Part of a small language model's weights.
Training: a variant of Muon for these matrices, 107M tokens, 7115 steps.
Each number is 128 + 32 x the weight over the matrix's rms, rounded and kept within 0 to 255. Layers, rows and columns count from 0. Numbers have three digits each.

# layer 6 attention query, 128x160, rms 0.119, rows 126-127, columns 80-159
100178129143087142126128150176091115150204118107114126187175139123155093086086115129142191156101195166189158167128138056108164042189091205085144111123050120059153123162140220115241114123170142101099090141070084107120070168093113095116192138
139158185113173053119081160107166095178081077087204125112081033087134150079144047101162148221119100106183099094123120120127157148089089033106149147034093115121086089109106098118124089173085090136188095105152114119092112119163142156185163067
# layer 6 attention key, 128x160, rms 0.126, rows 126-127, columns 80-159
085211123160082150122152136169090100137183099109096123181205167120177102100092099134131157141101219159170160183126141075100144043159119183082148117121066142058169119156146221126235099144183129110091110126060072106126040206092085087109191134
126169189131159033129092140100158102177077074072203132114106028079129149084128072091128149229114101129199080104120140136147155149084114023122164129029089106107093092121120127111113091175076104156179102125148131131110099110142139183169188042
# layer 6 attention value, 128x160, rms 0.114, rows 64-102, columns 80-159
123143072225160110060063150147141144181133097128135155168175113103083125129103172113153142146126118116119112131165078143175164058198124074131067101190203071110115085116113168093102158141173220114110116097130097126110124103130087123095141104
100184091092126118142131082135105101127188165200124079110128119070192172112156172150168119130124084140151177162116206135172083155097143062155134114075126080141104144133131160110117114127143096121148100155158158160163103172193142085122222102
098092099153089100163105107147138123116114155118158113110162040073166187121148186149195124155107092089143090123145155138094092115124175077148099074118153084124087178109166120131168165164094095138135114134102142133097108149093095186101114142
153123108114082153120115103151161176142116082170068164064110128089089143112152113176121105133094123142138103140099089149102143121184137119216116194127097108158143129163179136115189129113083156193101118183105059139166139067105071127082158098
160106111155114099092118162159114113192169135117132176147171085103161083058131108143101077126175157132125111027148237155122202155123128128190176097077153112104142175105128084146107111142069119113132153118190130098159110114130108172160159137
162183079134107202158085138142076020140143143119069082133122094082144139104149201074115106150055120155178130107124169128108162092158102136152170129191143150150104149091136135185167130132115142146109143087158105075066179129150148136159113099
122132066136091122026071140173161150212047141170162107082067161175132107088130167128141096154124112167140095044112097134105067105109139140100137104104125137176115121103100065097137164100132137123083180151127107093158135086161195159137128100
144162122147107131125130151057104045091186134162176174192127120122134115174163153118147109112140084154130103128173109108141143136080158121098166111131075108115136142119140151113092124042207085153109110140110122195104077088093107119077079121
126125170099134072113147073155182091117123128142103090129159070142077082128080119090150112116107128118161141121096146135106182128104146147121165080095157133137134157108166161128116174085087132082060104124143025094131170131108083088122115139
095096173140128135074198133145127084089157178164184154172137123068159125219163154139131107111097140152142121138135115114097125113042109143055092075126078161133106150172149100121155124110155133165085111143180169115158178068048145115178091117
174077160148091144128214135191104182152194130163148136139090106100127101129104099087117205102112104108095120119203136132124123117129108126130142102162146147158096107159119123171103152155165145119134109160093138120101110172108174090155098098
167133156134115147134107116087162089153109123158143120086100147082123186161146084074117137140079111097155119133156234115129096151121191131162106104195120119120188167152139128082159117138133098063080144084105093089201166117171175143125133139
125106105169154091137133147077154222110109185107114148114125081067096125129112099136118120068044087139122110123118116127116133127164125190059104121121125140056100154095162116114083118149189073094155176134121140144143170139165134096144141066
076169118157149169149100149133185116047157149118166101127124110169123083094147141114116113067086086106178080119137116104137218105111149089182116137141175189156086128115141128100128149137111075148151115145146121142144144074052137075142100131
139131189128122107083090124113137133112102200114169124156165083041098101102096116156108167174124141120186153127037158098166156106103128140153036160111136141114176126124111122152088124151145092148130123115077164108150159226101106113134079128
113136154141116130128175149133148129135117066074091025080133071161191120143155147079163111121169127127145146116106167168128114114147097150084143093187125188138157165160163104136082087178148149115156147076158137157137119130057070100072112102
129156134059109124174155110148143107112108094103089153084173172130129139151138107173116156124172118133134075123094153155171130074136031103106138102088085163145136102188142090174086109116115076172058118129152139147063119191066120100143091080
098104092118181157099168121165105175157177132091184153106133062118148143167148085099168097123090138108145158096125128070169178186099069139109115209101110016047163108135123105157091125105075138148075094101149130104142144211155117103144181108
132131179126128186163124126128133182090134099092111085087159149102076121141135117143176174102117100105148135111079102139086133106144166108079124150087159113104111138165134126098172121070194157207181166110193132070159102115122146147103146137
140169153083141173122163133147082137084174075138082112094141115085132091123136094084150169127118120160158129106143103074155166114158116155131147082107092116093213170122119126128151181191172156168143098103107122164094119171109107153125175162
144144076070179145096081094100157121086090128084187133155175120111139116136072154138124148157096165145047169119164113146143127160175128110186092131144071110151134166180160079138108077137159123107176121094087093126104165132105112102111086146
107118148081163135151106150141186121131104170167115126146114176125187121137127122132127135106120103101143146184104167139105155124064070148161103108145135176121128153097124098121098108088091173131067133093087126129103055105025096130125167132
119076087097134108069141129088125123135201143203130136126162112158092149115118130134089188100153190127117114119139081141064152104217109086117113186068112127124132178077119144072136153162165123054125136113123148147170137144147093065136081129
078157215077143153107107142113146159181130121126101116068131141147101106129086141100142110096116149125198135183159123090122177073146136084142110121163103107189081155144074118127066165135121109054093102195110123150161109130125150209116187062
144143043084093094114139172113169114103169125091157072172144161096131111119105143131117130137138079111111180190094113071104109115158176178132112078117093061121086139140103171146102109124120175117152132100116087127116130100124166170139129125
166181165145122154086207074125160111126104164115172102125161145120185158148128128138103139138086094129058150158124068111145137136126108069088167205137136148127162172148044093139123078067096135077201061109158123093207101087109105158153134164
191113145108157151155188157120158106077132148100109118142054073154089129110116092100143142123164127162132133118180114120124120112125129064150133126168162085069038132142148131160103123112097071099080172104114164130136173146125149088120131161
135159111146135119130061150185128108152091115117131158068115043152135120195076093174122072094123163090124103127132072131165093136104124132147112198170102084095110162146093200135115171127147093132105177130144131111092097115132150122137130161
143134129103142046130167089110129128103112111122095146120129160167100125113097140143116116152065102125167110151066125140142105119147175153167108139138072063121118147114123117128088126162091136141089181124149176124179086098098127055162132150
121137149116129150110149154112143151116046118121107146191157078085146154071215110148129116136105168111119144154130100212144143147137075163138125105126134136111098143140176139139131107091122162085077118180155145119151117120132107073130056178
163134130136171137121134171138122124087147122102141092174107214074104128110131150198062121133188117150154130146157082117113111098130146117101117112036147026115174113089129076143128154139124086134140168100145124167153152188111140148116120091
111166115135142112123140200122124190102105167139102161141148176084102099079087065134181111113115166106101119134133139096172078153170125072121139144189076079167115087189096153164135098143109125127129148100147135159148110093130119115126113187
122113102184071158145147147116168139178099134113120136204153117174164107146098119115155126103134107099172136101085145135173147121161180111144174078166105076106165108185109131115142095166112113144160182180149159155063092157143160180142035092
157130105086153094083108117153112127106161157169126150132127145119118106138148129101131118092159126109100135179067125149185090125145183056095124116126108181082082090116139080188181134175127098117070167137103131119166122171092100132131162177
143092145178106106089134094176148076113091155084165089102096068169137185065131077206163098169106148101099075150142139075133128145068102085149060100100119195142087161187147143132156139110196127168127163143156151168161099163172083166222167134
101090161112161209122148128121132126141120132139159108150127138116131136088083138140149123143129133115156122171092083151178104124115143188139180128121167116183132124148137107113108124095095175114133122134177126103132126129167080132123123131
146115116146023118135113123129183170136093077118132148191177039146087058153126136141108155109156107147176112124149126131122062138077132093176129137079120163132131143164164130145157178129127171114089137086113123088169144143173089113166107128
083128228088133161074181140083156134130178116098104087151128152203160170095122085142048090110073173141114127078168088096125064130165149105146185080143125125086147123137178149150161158080150105143120160142154130092125130123119181131116121135
144131105095148089133120199134192115128143095178118100081147144097110120115148064075141108119072144145170081094187132175153104197158194111069136138135195123112144089110107121042087145038093158114098096164114093174133131217158106102125081190
# layer 6 attention output (transposed), 128x160, rms 0.107, rows 64-101, columns 80-159
132171119148151077118039113140179159127084107127198118133105109121112135162101169143161097157108118133113109115146138173122186140204138091125117153105066157133125121135097134167152116124188201116092137105114084161075154135138123132031112142
107136125053117142137161137138118135128103153170108098173167105100146102145152092110151111139144054125119133156114131124139140163107118077147150160101084101104125176128080116134116135183104090146110114140127155080117111187140150103155160150
088096129128121154139112098168131130120146079123170164118145077121115135143103123163141093104145079158168140117178126149123104098126142111156138128129120163138046164152124143109168137170131106144119124127122139110160124101131109161101120140
128108117126088129089093182117138164158107116089118139115166175109120140135144143182121108123138154140168166128050101078133140090106121176179097127127158154151134102121137154084144136148093134127078181135133068169158099057131147145075160118
128145178135072068145104142180138097159153150124093144102065076131159121092114128175099148185078136140102117158135169120123134136087123114096145153130096114116120137113086084180153134120111059144075150098140144108167158112157160159090132131
151115114137135129117110113139177088148152130065103083132111116105156116127124178093093118156109140085176131140113180108095101101130091135135146108169147131158087128070175133138181138162137135152123143142148100065054153106080166106131085092
116151116142138119103139061155156177136077079202179130136138170162086112132108169139107160170089112097089123139120133129121113067115169100094127123089124124147152134168167089101156113136087137162132136117105096141102103180121150168125126130
126185130163097140129097124097149088097182135112081176150131138125146093157175172157119091147088135141108122142120084103112173151159131154121141101128165149118124168076104109137132127083145169170114119120069127165134131150076150136112136152
094191155101108106123130066086118140133119166119101132137162079154104096126102138151176111102112119162167119094098121139167127140093172163101107130154153108071125114139125102113111139146134115113130139069124043087098078106109104103107082127
112121161109130151180146148125116121150132098100164101123132168153081092161123174119108164117145131062164145134192122147118093166094131114129085106095137109134150155095091136151104124111131115167094153154106155041131114110062109137130100120
152125131161106118170126142139139094130146143095127102102123130137126142121074148126154153095126162122083170126087193138103127114127119114094083170122152117090144182123069158111134175101084142078158120132136161146172146098121134102130141151
118075120128131157115120136143089149141150085154120071159092124131104150148112122116156115099116093119129137144159205091125091159177148123135120096168179160141160174199138142137138118103097139126073161074169106130142141125159193132125140110
094127154171174113122141139080180197081140134112131144144112130094119164115164144082136140113125092120120156102151186116115106091147129165101155122081156117109152163117107099151098104182143105059154157100146119102082208097132125114146139063
096112101159162180122121083104128156111147147194122109116150076121173138097109134146075134114144084182125095123104099061111220099065140092158129149137112132160145123105130129167130178117189057111114133136092158147123133073113147126118109125
105123155114124136159151087127112143152192142119110184120133164071162121136173114171107102185134091140135025139150129080111131106101167121138090128180136082095176148112137188143103132115131166173147150153124162129144135170111127126096096178
121151133160113123166175176130094168139118083165118093148099090174164141134131127111103117127146159134147154084047174141146140145117129123124148118131179156098154164124147136121104117194129084132144090102122106123150102118085109145087099135
106097095083140124137168128167129135123100111087113119131101126158171091156133134172111173119120085157119101104130140174188113088170167111117132104086154138209153105150105147170116102148133148153101076100100142137123084144035139112164093126
104151077142175184117154130127106140110153174060150171115167076129095128123135174131096127113091112142120159101117184087145139202132152082103107120096103148130157092163158094178064121109090110164136117159184119111130146135110099141116146104
186117181116102181113085125111144131109109152077122129137143130094139131144162165105182122079103136102138142106142089101104111150160126104112163097120145114119116131148141102073164198121134101213183100098140151073129174159122127169080152124
117157162148115138117139157167176155106188121181125065142117130135115137157157088095120158120141109115136115118148032149145095100106090096124104165080074107119131152140132121194155137165155131131179111123146095154118143137124097144112143087
150135074168134164138103146130167146096114189146123109209091118145104179146098114123134080165161136108122149095165162095130108144147135141165095112155119111167099214104124122131125094112117136118128136120103090133152119132102124108057097147
121119154106162126147133158155154091150095100161115130092125173122133134117095162145157070118101115134133157150154137132118177124112103111121085093154149155158129118097133075154102110158148111121107130149154117112116181142138183109114119124
075152124136115093144113161092123094083169120128129134133120161158110141107100106169095171127130145151146096153123104097106147109153139097108112144079139177090138176155122194085173142172120147131132165114125120115144128102144082112145121080
111142231102182161148142118064120108172131099131052121148148162169110115116149141117134099179095139139209093130105154116078159116180133119131127141158149101176096146163084121151073206134116172072114085162104117156103151077076117160177144084
190109146074143146123184124124099123090190136093145090167125130086158100152127166120090138107152145160090105148073137116128129130100135110121162144101115099124114145141156183107066098142157143093082134093143071144125071152127171149166123146
169154153137153165173103156138166152110115174089148098129112139150145168155102121111103093140166096088127166136147119110150113065091094107075102147092126142103144115112162121209139118104023133150157101150125139089132091140100161157145189144
174132169146141118130114108137150149141153114146103095126109146105129134127106138140125112128116146115118127127154096140120129101131134103137092155108088128137167190113088068148046102111154082130121168066055139166131152187173104102114124140
133172119159139138129107110166164149133163158111120115130126143115145081100082134142091137094118127071148167131119134144131117103057121151168141149168160090161162136124119133123124146114128141151125080163117076142064097145115108119141151180
162063108154158078126094117127140130072109093141103151133093145091118142126143185115072120137114102166127150100116115141088140143131115124189115111139114108120086184113162118131110113146129155173125114113102126103167127124104128065133174131
133109114159167099084159132157152135165112192144159103113155087125127162066181121137106141133160178101155149190136116162096152151161160141140099116113154125121117166184126170126103087120117121155123109126117113123119176128145116117145104141
121163131104121134166158150130165140098146100113142077101137146142131119111136185165130114159179100095144144141115084091068129059151146114165140075107103157037137105130179076106108153120122113147124140140143122172148181114087123143149115125
123181083106159138131118158130116151122131095148060103138157124107084070100104146084110111116067151146151146127141127139140114171107108094103162168108180156118128088119116128111125125117147156094148136099160129128120143147122169112072135130
125144117192112163097157161102112098117077143097130127162130121125159126179096118155103152095130145162118093112079133120138128097139111102149202110141068114153118128151079111128131065139074170126131128155134114132090159155168124165102081124
123106121093144136129091110108100147125141123164140120129155127098125111123125166102120113106118157196074115160098122070139189142144130110158071133110084120104095126115120065164209098116141144072089153156138179092143103147140100150126139114
093133125131162095070119101149165097100099186077147056150166088161141122158146136226116071145055097163112115164148186126171131155102119125178182115115133124127141133122165109125134136216108128109160133154145152097146101138202087115166167189
117120144124140241127082100150103096147108152160146104122144145104185094122090161135140174158139097135158093115088095126190115149143139202136139132066167111171116142208097082172122107123103167129115128096119079151171169116202086098148143118
115139139128076122125121124132148202169153074131131134162091102195111112169097193139100155112162141108182130143109135076131100150108120085111142158126130155151104155141136145093126131071112120112105135094154148140114188112128108137178134118
109184154094144142133140141107155131161193108111192125133119120171176130124090082115115053111095177152110131115077115104133095098173115138153140129101097128144160107112139123157135171061102115156106153152138142129120169143134126119136138087